config.yaml
n_kv_head: 1
norm: "rmsnorm"
positions: "rope"
parallel_block: false
init_std_qkv: 0.0501
beta1: 0.95
grad_clip: 2.0
decay_fraction: 1.0
Each number is 500 + 25 x the weight over its row's rms, rounded and kept within 0 to 999. Layers, rows and columns count from 0. Numbers have three digits each. The size before them is the row's rms in percent of the matrix's.

# up: layer 4 MLP up, 384x192, rms 0.126, rows 202-247, columns 0-95
# down: layer 4 MLP down (transposed), 384x192, rms 0.124, rows 202-247, columns 0-95
# gate: layer 4 MLP gate, 384x192, rms 0.127, rows 203-248, columns 0-95
up202 090:470528487497489517487472514531503525543516503504493488489510488572480560489504507511453464461450464443477527500517493487482471521485460524499471504480483496499468481488484511543550497501520503513519526447514457522511482488531526478497531485508465533469510483519523463471509524472497511451
down202 097:458539490500535465517526521509524521486522517517515458502524510469509480504470503541518510473524511511476495484511508475475486539508516496522528499437513523475516496540495511481497518529519501518463473529511476485518514532531492486504486475506493504494493487487455456482501522532492509528
gate203 093:569515516530501473513528477523479509521518467501472521496528488536522504497517515478485468554455508456496532481521561486499500514506526496517464467501512513514541483524530503514489525517473476457521494466498486550510500502486499533487487516440519497500521499501527496505540487513515452473
up203 094:466487541508515507504499491502472512503514512487492503498499472514481502464530476495513472509469482517472476538522455499485568468475485528530533487497528512477496494476516479516476509458507494502481548467516513503524511475482511521473476438516531495484506538498463470482488517552521481469
down203 099:521495547518510470441540464539501517518462515476490556525533516527487518515505519473488522540470516476482479507453449509520534500504510534494511490492487504490480505498506472528497498488495530472473461536513476485510518479511511487513504521507517515521558520514485485557501491533535513500
gate204 097:496474507496520502471511510522485481452512504523505535529540522513492500511490495501512525506461489521557492472504507508498516476491454484491502492524525526516460510479492561504515473464495487474514533494505521474466511466528491537495465507506515505559456482476497518496487490482500469488
up204 092:448528480508503498505544490501506548519482503474482501555506489518524480494508468512543464497505488499466491509529521463570499525522504499531518508488514529491547542528486496513492500489518535450510494493470502499523474526517459518549535498491475538523555502490490482500496482528487499479
down204 100:484474497485521557507485489491539491500511468505493492504532507496490525483488533500488470489466504550530516494522472421536449526503508501513479514486523481471509480476512491515486490482474469482485519504497486459508476453537461533507490522482471485457489519506522504486513507462512490529
gate205 104:430461506501518501504525502532494536469526530485489532466465525530561536488508422494507522478442469518530520502513470531469505520511488521518496506473492502487489496541488491516487481516478510478493482518497503494531526518488498479519487502517488466547502514532489483465506506473490487499
up205 093:504525529494520516551471503460460514525498480479499497545486436496513515460490542521533502542487543488491440489476542505553533506488511483511507490501525536499506549506512504502505502486495519525526544492483454493493458465503519504504476539505470501491539488529493513533536506552494561490
down205 096:511447494471487539544499514495484534509476528504548462516516469479472469509493496529524546520509511491542471500516491507506515488538531503456510511507469501518516516536522499493459536488494469501505497537450525521488477502510443490499485501509457474474509468466490515472515484495538500488
gate206 093:488504492491482505509488575534492506512516488496523502492507483495496495479502507483513505501487479476496511507504499501478542497533515535501478500477542490517511507508500530497503485511520473509509502472477451470497522539509485444507549522505477509484496536525484479504498484434513495481
up206 088:488481507499493509497509508514465493509509503499534542497518520509467494484517505508511509486443479505478469476454518509489498506517514520454479483497537513524470481467534506461496505521512475511504486472499498495477559488535502421494528505493484480501529552462502491476472507474529429516
down206 099:504522547471466513518506517494545514487453500525507515483497532480504493505523505511529511556510552504478530498477480516510464472490536502491503501493458498492515483514477481510473498531526467538528478496536510548482510499486533504467505526464522514466485512512503499483457519475526521504
gate207 108:463506479505513529463528501506505484543469503527500496491503536535526511493485504524486474435486459433500486514513515499500492485493509502518517537522491465513514498449457527547486503513481476496486503527440529496470522511534466494489466497513486482501528495509489508458485560458455496538
up207 103:467473522508542458444481490532483499510531504517456494489485568464515505473510463524522463515469506511556496496515517504504495497488519509469469499507501464498473524496493512509475483475484527492480506480508491532449511456535490471492509508490487454509528535515510552484495466538495457519
down207 100:507470513517465515526519479501485517474554477509540555492516486471521509491472525495492520496521515519512518534544471485519492490482493491541503455496481511499517482566483491443496507524498510477510484479519475517516500477471492481512489473485519487507508534471487477477507511470508450475
gate208 106:529508474499469487487545485522471474501515521487523482567500485518506490455500466505518500512537459492497537508482473477492516484476489493504530484541551513485524483539487473540509466513532463479463539487491500460483496463486487510524555482486526510467440514556499453508463492493465461502
up208 100:494474514508511535470458476509496537521507506521477530527531486488474469525507511516537538509501495488487489516470488519467474481573535491505515482508460480540432540460499526494511536454490494508486521527518501530487500499500443490524506547501472484495509497478445545504517519538551507516
down208 103:486526492470536506466500526483519485531478502533463482504492484502467468506523565525534502452478488571517478476473502536498491483507533521477513461482529522512508521492494485479514494489477490487484454469515485495473507488483532514576481508479483491487484525527470534464497540478508480483
gate209 107:533498507521465456520425516498514461490504532484503525478518476528518528491526492476485492502475487452478543505433494539488510438500483526471499490564514513507549468466475492477523561455480460476479526520490513501536518478538508483490521486507491493509460450544500488435518487524482518506
up209 098:515502512516506516473512484510476493509529508503490422515440511533515502496478500545466517436515488523503478496423524506505461469498503484522561489529492537509506559515547512499505513500508506502513540531534525488466513549460504525535479516514509531477521520443492519520473541519489529504
down209 101:546517506502538469510490528468497509483549477470490494487506489520524520500475511464527494517513485486496509519430499491485502509452467518502491537505490474475524458492467542490500528497511485475445503537501527566495523520496498510480470475526435524504476482520496572481478491523470532522
gate210 104:511507486483466485489469470530510506486499491532459526499468473544440529522493471514541492438504499496485514522508568486494494513532499484503517529470495515445498536500514511459476474486492491491531523521477480539499492512492490505515512499498456520525482456487473489517490498441485447524
up210 094:429503520455480527502486482521516489474493493474508522474511481535462523513513502526532493455487507488468530528497532505476460477478502481524513480497459514479520517512522509499488497462468491476519519489495517511494485472506473517523495476509462501524417508453495462494534516486544511481
down210 101:480518514475513497441505427464502505488499483502482512540505478509531507523489511524527507495519526516525524523480528476536461495515478482499429457500510521503495509548496509508482522478512511503528507508475462495482494531487476521456522455518506507517476485466455520485501520508488515496
gate211 112:521455449483530482505497546492496472488484524481511524483487492504524546508517492507494510496491508499493495470491499485523530525463457524474485499511482504562479486482489544487509561481494554470526467509525555485480506517494457450528538479500481563452484500500505481489517527496518487482
up211 104:468535501460518509479527449507518509494506464468490506462536476428518480515499522482496495520509498519503479529493528553504471472500492499496482503525524490463486488506501467461498480482521464480518450504463461469471526485493517470505458498508519474500507527434462495511469460479479487493
down211 103:513508513501507524490528516480511466477521481490515538474473483497483482459514435470480518524443496516514509521488546506512493523515494449480498505450495517502513518478497501459500513490522495511440503510496514508487528492508481502520489457468517488531511510456519491462499422477506510515
gate212 094:490520507499558476513525486476478498491494477548491498502476524510562462499472459422507500529511526518493485457481504508509545504506472508523485509495490487488505482553537507529532537511526491533536544496493512513489452567517538520528503511504495497535515548473518484508516571488521524507
up212 092:489487503521508512533526473458501511493480516498516473486480531456489490493510462483491463520515495485476490490493491488531531500535508484469512470479431461501490485519493473541442531510504512489493535517512534469476485524491514497508469477486495508490470505471500468559491512475517512511
down212 098:485461450487500476488476483510469541455477492504506466489527482461471488484513530510503503478473509447478508544485452513527467477522500525513508498464543521484447473487453507543497516511481485515516505508487513478525537452491467494474498512491489504506510480494478514486477550554491500492
gate213 110:530527485491516491487524541526482509463505534515446536525509471522494463485491480469501490560465493492532518467485501501534537510506503541531479517520448490533525456522501530459470497505466510465439524508516481485508555538503474458494507509499483495514516495560505502528508445468500521458
up213 100:495522501424488489511508517514495507511503493518449473500534477491509502460474542522507519517497489503504509499493513496458484471480496556496517526491464524509490474508519524479509476538474511512433489500495537456515534506517506493493481544480520493520512464516443530503518471497479558524
down213 102:497463506475545529519463485513531509475489508530499538487518514527502530492507514468506456533459530514492509449532472487514501515485525495484547513517546484495492517505484526476509486511500497539490522528542502505556538486444489529482517495470501527526462510475425449555473527477456506505
gate214 106:453489480472469504447483543482469502454490539523482508507510500509483537489584488511502529497468511489512498505522457488500490512471476488507499495482504551525469464479496532490509478536486524492554446532496539494501514518494494502536523479485468527461506549511475494509480501480468457498
up214 107:476485465479510501443509542478481468487517562509490509541524475499507488480540472448499496527486495496483502526504489490489497483480491509515521468474466488528466466490484509491474483506499553494510440557503532477492530461502505516502547495518475461500492503495503466528473550500457477516
down214 098:505494499496502509495492530504497498467492506533516488493513429470501509503483499493484511546516489508471452517501493515496506518504515514461512501540504501515499508503474554487481468510503507508525468517455515506472535440506537526492528507531528530470513461502468467558522556521477539487
gate215 111:558507487498472504487526489533498507478500473528526496501527488511508476508484533504513493477507460532501509521508495457497512506540513508469477478550519506468501517528462511502500480501524526511482475517504515451524504511466495490459522548494522539466488485518507520500495498471509461516
up215 116:510503478493467509472462461553552503488497514528525533536519497516465492504453503510483454509516464489489534509475519432492483531550506506487492484524490490499460493539515535526447491518496544521481460503493492463493482465498507502476520525502502535509499498501513522474525481462506474509
down215 109:500496469483513453483457477534511504497533443485492490508467510520505520470416500516493487532480473476521511513504509507507480501532512510505538495480476507502442521519565544497426500499514507512481490540453495478504495473494532519469514475518557532452510550488532448524491508495540504505
gate216 098:505515521504516513482454480457514517481495491502509540521493494516520506526513510519514504508514490470465495498447493475461464518520501508490529508473515490488555524543472525481521559452525472494490497474485517494529528526529461484490515532484481480525523461512511491496533500453501427483
up216 099:463545511524470493503481514500528544518508503504497557497545476494508536497546525517480493511484488533463482524465520486515492495492493547460523527578531479494508501510493502487485515504522548511482516519490497533519524504485545488510495497494446503513490490490515488481497543470511494512
down216 096:527498465508492498477459504541512494526461520439547524491499492495512549509481493486538508484521480517489500497486528489488517481498476547507498510535521500479517487513504501464515521478484523523500564510439484480520532456547489477498482504544502549494520514522486490499489510498503473503
gate217 098:494557468499481480456516486501473530502540497499509488489501508508540454515476539486493463496469507531475470516484496570516527474542506497536476500500536509501544489521511511507501542495555520496459492517508525469465545498513510490488507553480444531462442514510486497496542498482472507520
up217 101:523499432482474529491507512507484518503508496522527515505506505520476510473456514506489501469509491559483471484451516518564482511503499509520519490552487466478542508524500516505498487496484490482487458497517502507516492490493490510503438495528510515495500488518510488481518525503493499505
down217 101:501498482500513535454503494543510478509500514542485525476516499511527476461487515497535478479541516486486542535474517526453484495494512507494506546507525481500506522536512543469501519500484506522512514490497485497489483427517549514459498560517517468453499510527449485480466552490475505480
gate218 102:526497502525468486494559498486474544522521463498514488471508515527475506498491491522497519523446519549488475498512523477467514496475503512478447529474499548481476465516473517497510525513513538501473502532541494527479490469531487488538509518470516527494494507543464459487544552487504504475
up218 099:496489493491504527498517511489498520516483490482537522469526510496480541529455492575490518471445538473455514449510509478487480493495505503499459515450488479473510466502508510477501517521495506497458488502542495543468483536568499506532482513461523518481465522500476484469567516477516529484
down218 098:483478468510527550522508488474518502517488506507510502543503513521467509530465508551475425534514506439505504507547496490465486490479511460500495480493497516518500487491543494488519546545471479511521458504503478488499466518510461506529502513507509525461500472526516443495499464483520508461
gate219 107:499508518486530482529530475497492505535450504517492511493455501519475527524468492460513502479512520516511489496513475496524467495488420520489506491507524490506481491520505497518537498539435506482505524446522488529521515547480511484502491495503492505504485523494538462469525490484503465528
up219 115:464461492460496498476507511514468529524546548499459502527494551520485451495520480473519531527481492495508456492490495513496516481549473472492543511518544488521456515499480515455520482533467462498528465512483528530499522527537495528504546508503503554536453505510498479446482484495525523497
down219 106:491510519477559499447532463542443482483481505517521485478496474498516497566504515459510537480532511512526431540481506486491451466480433498495501483519515507496496536502518487543499504508476512508496507518497498509491554476526523535497519510467509523526465514488475476450487514492517496479
gate220 095:514541507517530493498497539502483483487477461490490537515526494534456518522528488487503498492509514508540555503509494493480460509497480465540500450543557518498525515538512473504528487500516484493486458498505514473536508509479503496518471524489478482492488503505468511498465506491525471467
up220 117:507490526487515501488509487500488491468511495503496523484513525534475526513466491490524470540541510511556522486493480543479491525467520485466506523501501477480509509507498521507513531521483534537467533483461480558487485489545543505481498487499504539532449544499516493487467489486467512516
down220 115:483494521542519493479488472493492487485524502490524503488485533538503491459455533519512489561557515466551494500479482485495514506516494513494467510482536489482495440507497508504498500518434514520473503503460496505516536496535530526454487519510511535554502532509527487488493481523480504527
gate221 105:435512479492488527489540540524514507542474506486486506464485462495450550481524511498499487517488503494515503503466510506542503515527521565491504483515475528492516505504465512490520450486516481478478478563552510460510501448496477513500521472510480533482463530523507512480555495468500545501
up221 100:481501479462504469486492510473503492520491499491489470532510546510506517474549509527546452514505505535492514504491474492465447519543523482484528506550521506530524492533509482527457529503488512515475472482515485485471472538514506540502513562520497458524509479501548466494508547510514495486
down221 103:482489491485526548526495505495489531467528574452497528498518530474494516536489485461507472486509513477536492484450488486482499502504543480588494531516508503505527488507518517506504547475484518516530537492438488513474526515507512485487486523503473499524525535477522511477486512513481485467
gate222 101:487483517529481476496504512538491527503498522486496480457545480482462511501468502482495472515482504512523528505503473453507509454471462523535511491478506548525484466450499506484546479530499493484536479542478495485495449488506519513498477496516495489494454492488484465514499417476492457489
up222 100:482500551507481568489533525527422491523500520530507483488497495510487478498495538474474468506493510533465513502505490517531472495509480452491523534519526501541457491528530529487490491504490485517499527505518526516529542464516498483467498483476496473487488505478528509552543544510518528527
down222 093:523491526494525487517513514485497472519516546487523498521463498536483496507514517512509457504473467555537518442490545517497488484482426515490498468480504493532459495545476464506510508517486503526506481491541583470498486534500508496552497550511503488483541475515495490490563547488490495497
gate223 091:493539508499488506484474541492502486504520484497527482485519486488463501516528449453481513480473460477552515495555533493500503532475532534511500504512482496514523484509474499528516459510488508535511534523497522511520496541515506529470516497532518527492515529519453524477489515457458486503
up223 089:520498543526488478533554517476505480454465531534522528471500507505509483501515516495532504495506500496501455505516475497509452491484463495482507483522482480530504566490492479478467503492513471484495508478444526484482495522494501500480503528494525524511496494509501504492483502523505504549
down223 094:523448543544500503541459481450462518496476495491503481513560465504497476533508489483501546502468458490511528498509527484514500508504506506492519475524457478507496542468473539490455533511524493515485485479526572518496497516522479502502503509497498494456522499505503496543485507512459523507
gate224 095:527504471525513507500512491466477495498529486519514528496491536442522561512506497508516505497447467461472491500512550528473465462502505421561516491479469528516488495520502519497556430505468472516546469507451505461483490515518503486508502493507510544496527522537505543494447450507480517490
up224 096:481501516449485523494467515505541522532536520506492496506483486491477495474523539471472482492527494513549459451495474541473505483491540535493469531503515512497529490520478477510484545500559503477446501504552506535494495513508471481500512544449528500512538473493495455497522503485494520499
down224 099:472511473471475545514510527487532524517510494504519504505473510439457472494518539521523503529519517473510554496534503514441519478508511444517496564456486516473520518524463496538503509479517453473512479514510506469488503487457490474546515513475508515523513473477509478509484456541473532513
gate225 104:545526491512497459483443522470478507482526490486530530504485458475496547481474487505484481510488551537506538503486499515493466494480476531524524538523518520519491485471550523499501464443481506497529510456508546468522511511514479505500499495500452549493514550474487493489502469523493540514
up225 100:500493482463478494533490484511489512518564500484514532515493490510488528488483525468478524523489489489539540500531490458534468502431451524533460516526544495500471463496505477528511464486498503501512525449527501480508481495491526492510509452469496539535511523498460495488486472520514530532
down225 105:504478478460511497523512422533497471468527558508481506500481478500498542513500471516488532475538461526542495573464504464528519470493484487480455506519536528496520474493511492505488528499468449516501493470506504471524525519474517500480527481521504500491513499503448468507488493538516514506
gate226 091:494482516518488496477517516475538469522493482541489505480461505490509458546504497501502515477494503512520510481480518487473494543485477551485484508537541535531453511496482486441520476520513459479524429507451536471507533525518450499494489417471470514555485482531508507489496495525492436512
up226 094:462495482567449492497491497511497479461533469511506511528511488455430471518504488501519476518469514510496541473531436513487508501513487507524527507490490489525472538510525505496509503467463498486507494480478523531482551491440499500478510475515449470501483494474481456534492516530490508455
down226 095:491452467494478477521499497497509492461518499499450517496469464540472497501509523507466500500491513464467501511488438490511530551493470495501471498511512503495489561415493555487496516505508505466530483489512463523529497502497512466518515500520515499535460466460471460492453519447514515489
gate227 089:489492492455485470505488535511495506481501545519487511539514492445488483543485499540533523516424543522504539454520508458462558464502484498507477487491474518474486449503499549476508463531504509486457493501497504507504514512487463550497482492505515524509501518492532515494500473492498541506
up227 086:493489495460488497513475531480512514491519500490498526535493486468497536535488468523493516504451479475513487453479504497464520498460486520526496491492489513499511466488454540447468519553531505444442514483462494499495498504494497506471471433487507486457518505474475498522515459495515531514
down227 092:508493484465487491482495527503514483484498491505476565482516516492518498522484494534446507505492521449464483511443501530457433501487528500476487496525493496449513499489533502509505480530527483468481508485491519482499487493528497497509496486463528532505500475490480502512493482465499487502
gate228 113:554489508525537555535483464504481512515484540494471470516507499491507500463507488522490531470506522529521461486497540500527474539497499498443499520481507521516502535497504485550485493522511512478487584457472506500518528515505495507523515487513498468511468471493531521499521518506431539480
up228 104:483495517490488532513525482472523481529497522480487476534496515478522485504481533537541510523472475481481552519453504494504487511503528490508487443501491479481512531458506456490515507462466514513524495486506519546481489524524519523476470478491522498531497460468442481479510533498487485489
down228 102:489496528479501520473495465506503522549491500495511467506511477500477500516513451519508525517473503492492511528493516530531557468503528465519547553535523490518478535507491510532514500543499467506485502460469552507509500509495499490442479478503503559485473474501513498444507540500505468509
gate229 107:519492494529456492485464518501497509489521474507544508515558504475456507494503489532526507485485495494514526493478424478475478526552467507464494476461536498555486576486475531466461497464493501473523481515510561475486519524518564511491507526461474524501543480490478493518500502518532519502
up229 101:509534538501483509453517496507499510490477479511509521509520498518488520495466518499552493520501509465495470501521469467471468527535483533507512516443490497525491527502502534470434502463501483455514493545522480455495506478502578480488501517459467524529500490474519527503507501486523532504
down229 101:477578496567512511500501477496512506537506479490522477432501475507516484515481512505545501508512496493483466517489520472500488473517505482548501531522479493442479484535520493497475504503464489502569451521489462486498461490488493551483485489494491506498514499482496519468496472500497527510
gate230 103:519480495483509511499444527492503475490524460491512505486528477584462521517466484533554515482468520515473468484516504511495510501479501504480539508510463507527504511410497492525517476535488454529475520526499500535524477490508484528497503455515470498460485472473548449523515517501536432493
up230 106:489442510501466479483447487479511525492482490522500507489520528529473503516481496565509497513486500444473482497521518535493508475493466546494496542485504527505502517483501538498523441512491438529464498523530477537518494474479441520532515444517508466506481460456528478528500508494506460481
down230 102:476490536499489482497500483465528480500478534480462528493492504479482464504482485514470500506483520527530486510497504544516484483517507500514455489523528534500465524525503511509479496544463426512517492511573459489496569518518473554467550503486541475500498535457496496516503501503500449492
gate231 094:474523486477496492459475473474506526518496485548503470497464512516560493499449492477488501486499530485485477533510529499540526501569541508493479526471444507541528518547500484509554517464505499521498510500517523504549464505487470459503517499543486499494496522518500565503494485480449488453
up231 094:514478499509524486452504464464479477493511522513507472497469512481521514491501541491491511490524515490463448490537542511512479488494503493538495530496431485508525493538512480494522509438525502508478511529491530491535500537450463458498493491540529501469534499504478559537459507464448476469
down231 098:470481490552513516498468524541483491502507464487486524490519502479448533497481484494477510496491479497485483487524518469504514477485522502502499475509497514497542512532602512499546506510488509522478485536481493472494476485527492486488506477491541498516488458478498511496482465461497510495
gate232 095:488504529487481498500488550530453522442468496527474496523560502481497481529518520524521533514530496505484516506487531489479516476416461480495454514461528522498527476500495557505493515482475491505534492501509518516506496487522479511522511488475468496498511500517476477499528487507555485496
up232 093:528476491487533504495551424493535488472495480557509557471476506528522561485472487483518511570445525479497488472501487489537483463532475530469507519479505500470488504538508467525482509502520491486509481479503469499475496522536540490507502491501528485472547518484531505514481523506488470509
down232 097:490510484534506537461498490507490489494498485452502530516490495482513548524501500443519514475521496497524496500492480518549496470534484539499504502520476561539485547546517548528489457497514512489480510551498489488527543489472499543501486501515502512454489540459542488513533518529493498537
gate233 098:502485523515494469515460502578503529484494528499527461483514524515527478499487487462516466505483484485525506473541552487485472508525468540466421501510491480465482484537488471501455474469549510493510519514424494502493518496494471464496497513502492515496490494539521496491531504453489512528
up233 096:491469494529532519443511493509497468531492472517489498504473524478532479503497489523460553527474510473504459492498469482490480469501503460541515484528557484508502580497447533524499533524491535497492547477510453507489462496503483475457493470486511508504474511477495569479432469479510458482
down233 099:487467471499490488534548499475473461482473491507506556529484525529500477534473529518465506489476506536513536486507471488484511520470507497491540463524506525513513504457494491494455487525502514480476511496558496506477484513499463534506490466516524482478530469501493527469474479515496468500
gate234 093:520507485508505524485465437492482490456503463455482480488490479500530515487490522521511497518514475517482435509424535515525472490523485518558496500552509481454438474472491492487488492495501500474530502467521498509479500520525509515492509495505525492497481507498501482489496492570525527497
up234 097:520548492480508492520487521484491512548546522522522497495482543531461486533549520501520511472475485510480495485521470525501513478479473501446514485410466487510463487474485504480512508532445464526490538532476534487510495478491496497481505506464470526515520527533522505500488470462467485480
down234 099:483475510463503461530464518493480531476482551502530513473499518493505506515487488480496516508506510470478462478569511487516519497511489487509498531513457504445558482555503471500533496503511455497548498451483467526483554506497506481544495516502491426458536488460487505471457536516442474498
gate235 104:444514523528487488466513514479501501536481510488488522505508496493481471495519507499493460491514490457485511503491483497505503496421462516520487513525526506505479467493510529514483531509508483486468532493479496440516511507508477504466462506522487518507490455532502504512519469491547474484
up235 104:448483469473489506506448567479512475519484470532484512485545461516510505488482500481493516494515471479474499523526445525500514487519478508498503529510468466499483473462471502528477517527503494527472463481482472484465530463519525520499478542512490494485497499487515536519547510513515483546
down235 104:442510507512530507543519461519495503493495481518480523528480472486521480502504549487511443463510494506513520534484494496494489463457464476513462469484502483468494516454428538550508457478506489530526496473465494462477524495512546486447455548496505497480510461517471530522493518523527510509
gate236 119:490500481508535551511487502496518454496497507481465456535494530501479545476493538552509538490511490542504491530475475501493508484493512454482506509509510534442524526536504536546456497507492500520548516464474493535487482433513525468515488488496525475504499519468499475458472461542489478485
up236 131:512509482502502524568489480509527507518499513489445480497478515483545537479476493565493525483493530545466505539514523520489482482497526465468504499516510502450535508529521479560481503486473486506530476438482495525485492452491524488548510501517529497500526503462519497478514497529513552518
down236 109:496519502492479505505501487486500505474503541481503502527503496476529507497498544557502517451538489544539521490477497498477482491513531450502504494493496433534457520526524471529478518514515484501491509531508448513494488493491510508506520491506536471523494559528528518493462492499495486530
gate237 101:521492523524488512510489535548503509521502465474508524487490479484486475521508554492493487492481471504513422557523514510511495455530492467500508504501485506499508486510543497530450524487495510440454523502506459495518533508475507500471491502515498480510536509465464494503517502513538507492
up237 100:509482536500522479502516494465473474549521489544444503491477469523512510504499493486476519515477486504499460539518471475505530486491556538509517466510497523504504481507516463535484499520528554499529492499479496520515476533506484493506498527505564535489512463470505476478453556531489495513
down237 102:489527476457531524501459502489435499527492492506524478528506497526515497513501512470491495537480546461511510495446465514475476457513519536507460483439503516478527503482517490481520549456479504537517494495479534520488463462487500535498521482514449508472503502540510506500465472490477525476
gate238 097:539514469540523464501514481501461496481519523538517446507498509471496497506499492488526480554516522503514426493540516493485490504505514467465518497513533501444524505535522521503506501539508528509543482482520526474492499518512501479573484495454513498526535510498517495547471498538486542491
up238 101:489505490534487482528509498522510494514527486499482472539476538483449456537473484513484487456479494497508512527517547476497547472512541467478519483492494459497486530463513529541479466498477512521493511488465530521522463472491538504489505474484486519514519501509492541490559497516509452426
down238 101:482497438546492521450474475525462528526501521470481462507447544469497497543468480492502509488507535440509445498517515488487480502523512484501471520520500485478479501497543512496524480534511506498488516483501504511479467502541483445519502530459515466477501505515486489531494497520534455488
gate239 088:519522551538488531491503488485456484506520506477473511519503425513527467505484490506516527480487541499512503518469521522468505535471508497491501473486476500460518544535561490463509540483541478505476501521474514486515540476505508526496510508463510483536503478513492484512501511504482458483
up239 090:530513498488495458470516541493528521485497492496516519513528442477495441448497481479509535482497519486502516495509514544532501504526501447484485475492494531485528468482510475501465486530504530519534528507509460477485508486515501466502531460529486506470528506524486512491476492509515483471
down239 098:533495487486553484512436523514475517485474505498477531481447465517516436492472496562526469476506530525543480523454515494491548518510483460473489500489476502544512495511547498503489522470479473499524529446500494467447514506500482533496486506483516501466510488520512490498492481503503510506
gate240 108:501525511559517483518506511557500458480466497465488472534459484465492494466491526528506546506481507478478505510483524478491523482499508531505517502481456538520485480541505545529530492524508522551502506495516497493482496525478490482505458482508541507518518505529481496502486526526533486498
up240 105:496540527527516476494507520494510524482538515467494440504493499495528469494490556519480543505468485459483476493526514500464495480501441489486555476526506468502515475490504508542535476506450510540516521457537455494497492517498498499494515472534515528500521486514486523507514505525514475518
down240 105:466502495511492503502491504540493528503505551478477514529510497512505481509492472482492483529512487460478516506513528511472557457478477492505477521476492492505520470462506489434510447510474473509562562531484475497494517472506465479422498529486481486496465497483515497503516499514538497515
gate241 107:512467499508498552473513492464452505511457503514398504467526541486529495495490453557482550494492543447482515491491474510494502514473500518518474483489535523537510503498490516528520467489472466499555495508471499520505440508497488504531524503536488491505517480524478484485509516505434533545
up241 094:509524503537508488532458505525504551507500498506551452488506512512528514530501529498518473472504484528471503503530507510539534541473463510508470476490526535482502497501480501520495532544489553518470487527512508524507493491504503500468480517468505498512466516456528499505487475538525462503
down241 103:520522513495499522472527494474493506517482497503472461500534561513497536515549501508552504471517505441506522493494516512479546526505465473530458500489505492518499488483445505539508484508503508495454506494469487524523463532540468499504515515511488513511524462468530507493526517546474505519
gate242 102:528475492555543484498509493516482506536509454524488535463474491443507501492511458533481497479504518500505535564487486468508477476514501508502506451520484521533517508533495491501501543534477489499474527523520560528463507496499486502474554534508481473495452462499464506532493509506500472419
up242 103:514444465550531476469475485512481493526488514519495487525509568514526473490518546511495492461521481509478504522506477500512489503475505505519501495554487532484528512516503525516486500501528488484524523518467521473534532468526475499525535515515540497495500498510477532508520518530481513513
down242 101:500524491477496505532488465522494453483527494550523505494500504477488514517481474525524514527519481532464478485478495456515485518515473474482462526538517484560493465544494479523515512491467493508483465526535495533532508486527472506480521511468509516477514476532523497474517510497497467525
gate243 106:504518527523517536488507517482522466461503498514547478483497485511490449480494515413490513522486525492524500519510515509471491516524505515550468557531506498521493497469530531515470534524525516514514454488504443495555547473471476483488529492505474532520495516520505535504506541477505450501
up243 100:510521479500489482506529499470539511494548511537518479505521524507461484486502555453517479528507556530529485504533490528486530490541505490491452505501552507495468515502476534539482534502460519523531472510513447471554516477515495492492478490505492549522506504558536493465476523510500444493
down243 104:544496463508443477478515449501520513533532523503523517480465495506507482468523487504525494449539506517502497512496506493505496535497509478463462456489512492510519480508480470530494506533480517534540519526522468485479432528529515551476520498487512495501539533497466546512484492508520492493
gate244 089:526496540487530496529504501492518494493516542510468471454523484524539514506517470506465530500490479500502480503521529463468502510492512507514479533486498522465500511531474509542515502483506512538507501498472508534487484487523531499467494493518513460502504428511518468491539449538486548528
up244 092:496535474464495524519514513491553516491474484466530478515485527525496512516497484513504474450486501469484537480446510518503520512475490514504484478459478514512534497527483495482500521539513478492512509523495519496482513485497479486544471503474519467472478456502517532473494518465505526476
down244 098:504509510480512435478508528474482509528487481485517472474517546488507484468483495490514507515486510500439480436501513485504542504485536483517503498492493523546451451508464520449490515534474532556466485505510501492493464481507555496496475486486477505485469473518482461511482480532527509493
gate245 090:508432504521507513475504480482552516522486500537510471525494508495551536524505516532487564526487440491484503506489521510488450508528505499502491478496485497503471486464489466507508457504492484506490517532520470507525484491522466468518546570512551529475479513490504534546468479488526483475
up245 095:506518527526471493516482509521486504443533466482462541495497507442473506483487517495510500479519533468499513500520464507512515504490494507544433503544488520479562504501500518459480518454506496432506475540479506516467484520516473459507498494482488500508486529493521531477519501484497542453
down245 103:447534524451488485496515502528492461506483504487493445450497514464503502438498499508543456494504530510512541450490502483490490499497462511479490532491482503489493504525499508524521465508535507500500493460492523509515505461480517514523510506466482511554554456469433474512506521519472480488
gate246 098:424522486487522520518486513465497508535511491521498497450483502529543541493495532494498508474501435498509488512499467503473510450509543526519522528521451475472524477472502483488488504530523506506514524502432553528474503531507505523481512484462525495502534467506492499474514526508487464534
up246 104:538459520533489506490494481502483480523512497430493506566474541476511478519480514540514504472495545503481522455527558499501515518489518494533544507517517525508520514484511495510486506522487530519476480465513449486521490499484512507554466531495474502519507556464509473501501512485526522522
down246 102:481490513495505528528493516532527479539489496488488492477477522491503472507486496501490524512486498520455466453461516524479460494506531466511491463502479518528536511509484528494510536518534574472508501513526518494461474506472458503479482516474542482445515498511505549450492510513488495479
gate247 094:520512517508490505529459491495468455508516475527499419524502512494498484532471519478546520485500481486515500469493520568494488533464510477498450479504485493517540491515504500476525509563533507504509555524492482490498484500519525506494482514494512507478499480472526542529494435504494485502
up247 090:487478515535483519529477477513510478554533508531487454532483496471523477512454498458543537480499481492504499472442497507492493500472500446522508496461495452466514514491476491496515502491506494484488526480459501514476535473469539531470498457530506516475537440476481494522490514437512453477
down247 094:451484449475478491512528462491471512502499512479472562457501457494493489511481480492465479506487499529496461533512480485502480494526521496507518523495469482474481556495504502494476529450473470497528487505496556496464562523479541562482503482490497507520504470523502481512451505463501513494
gate248 103:469467513519511508496512511502453483475510487493494528463527495510523474520489524496506496498513514505540512495522474527522526499485474531520492484522541462532422512448499527469483512529491552488516520550503494491479505477541480462496499515469515503511471523485473517565494499478538460502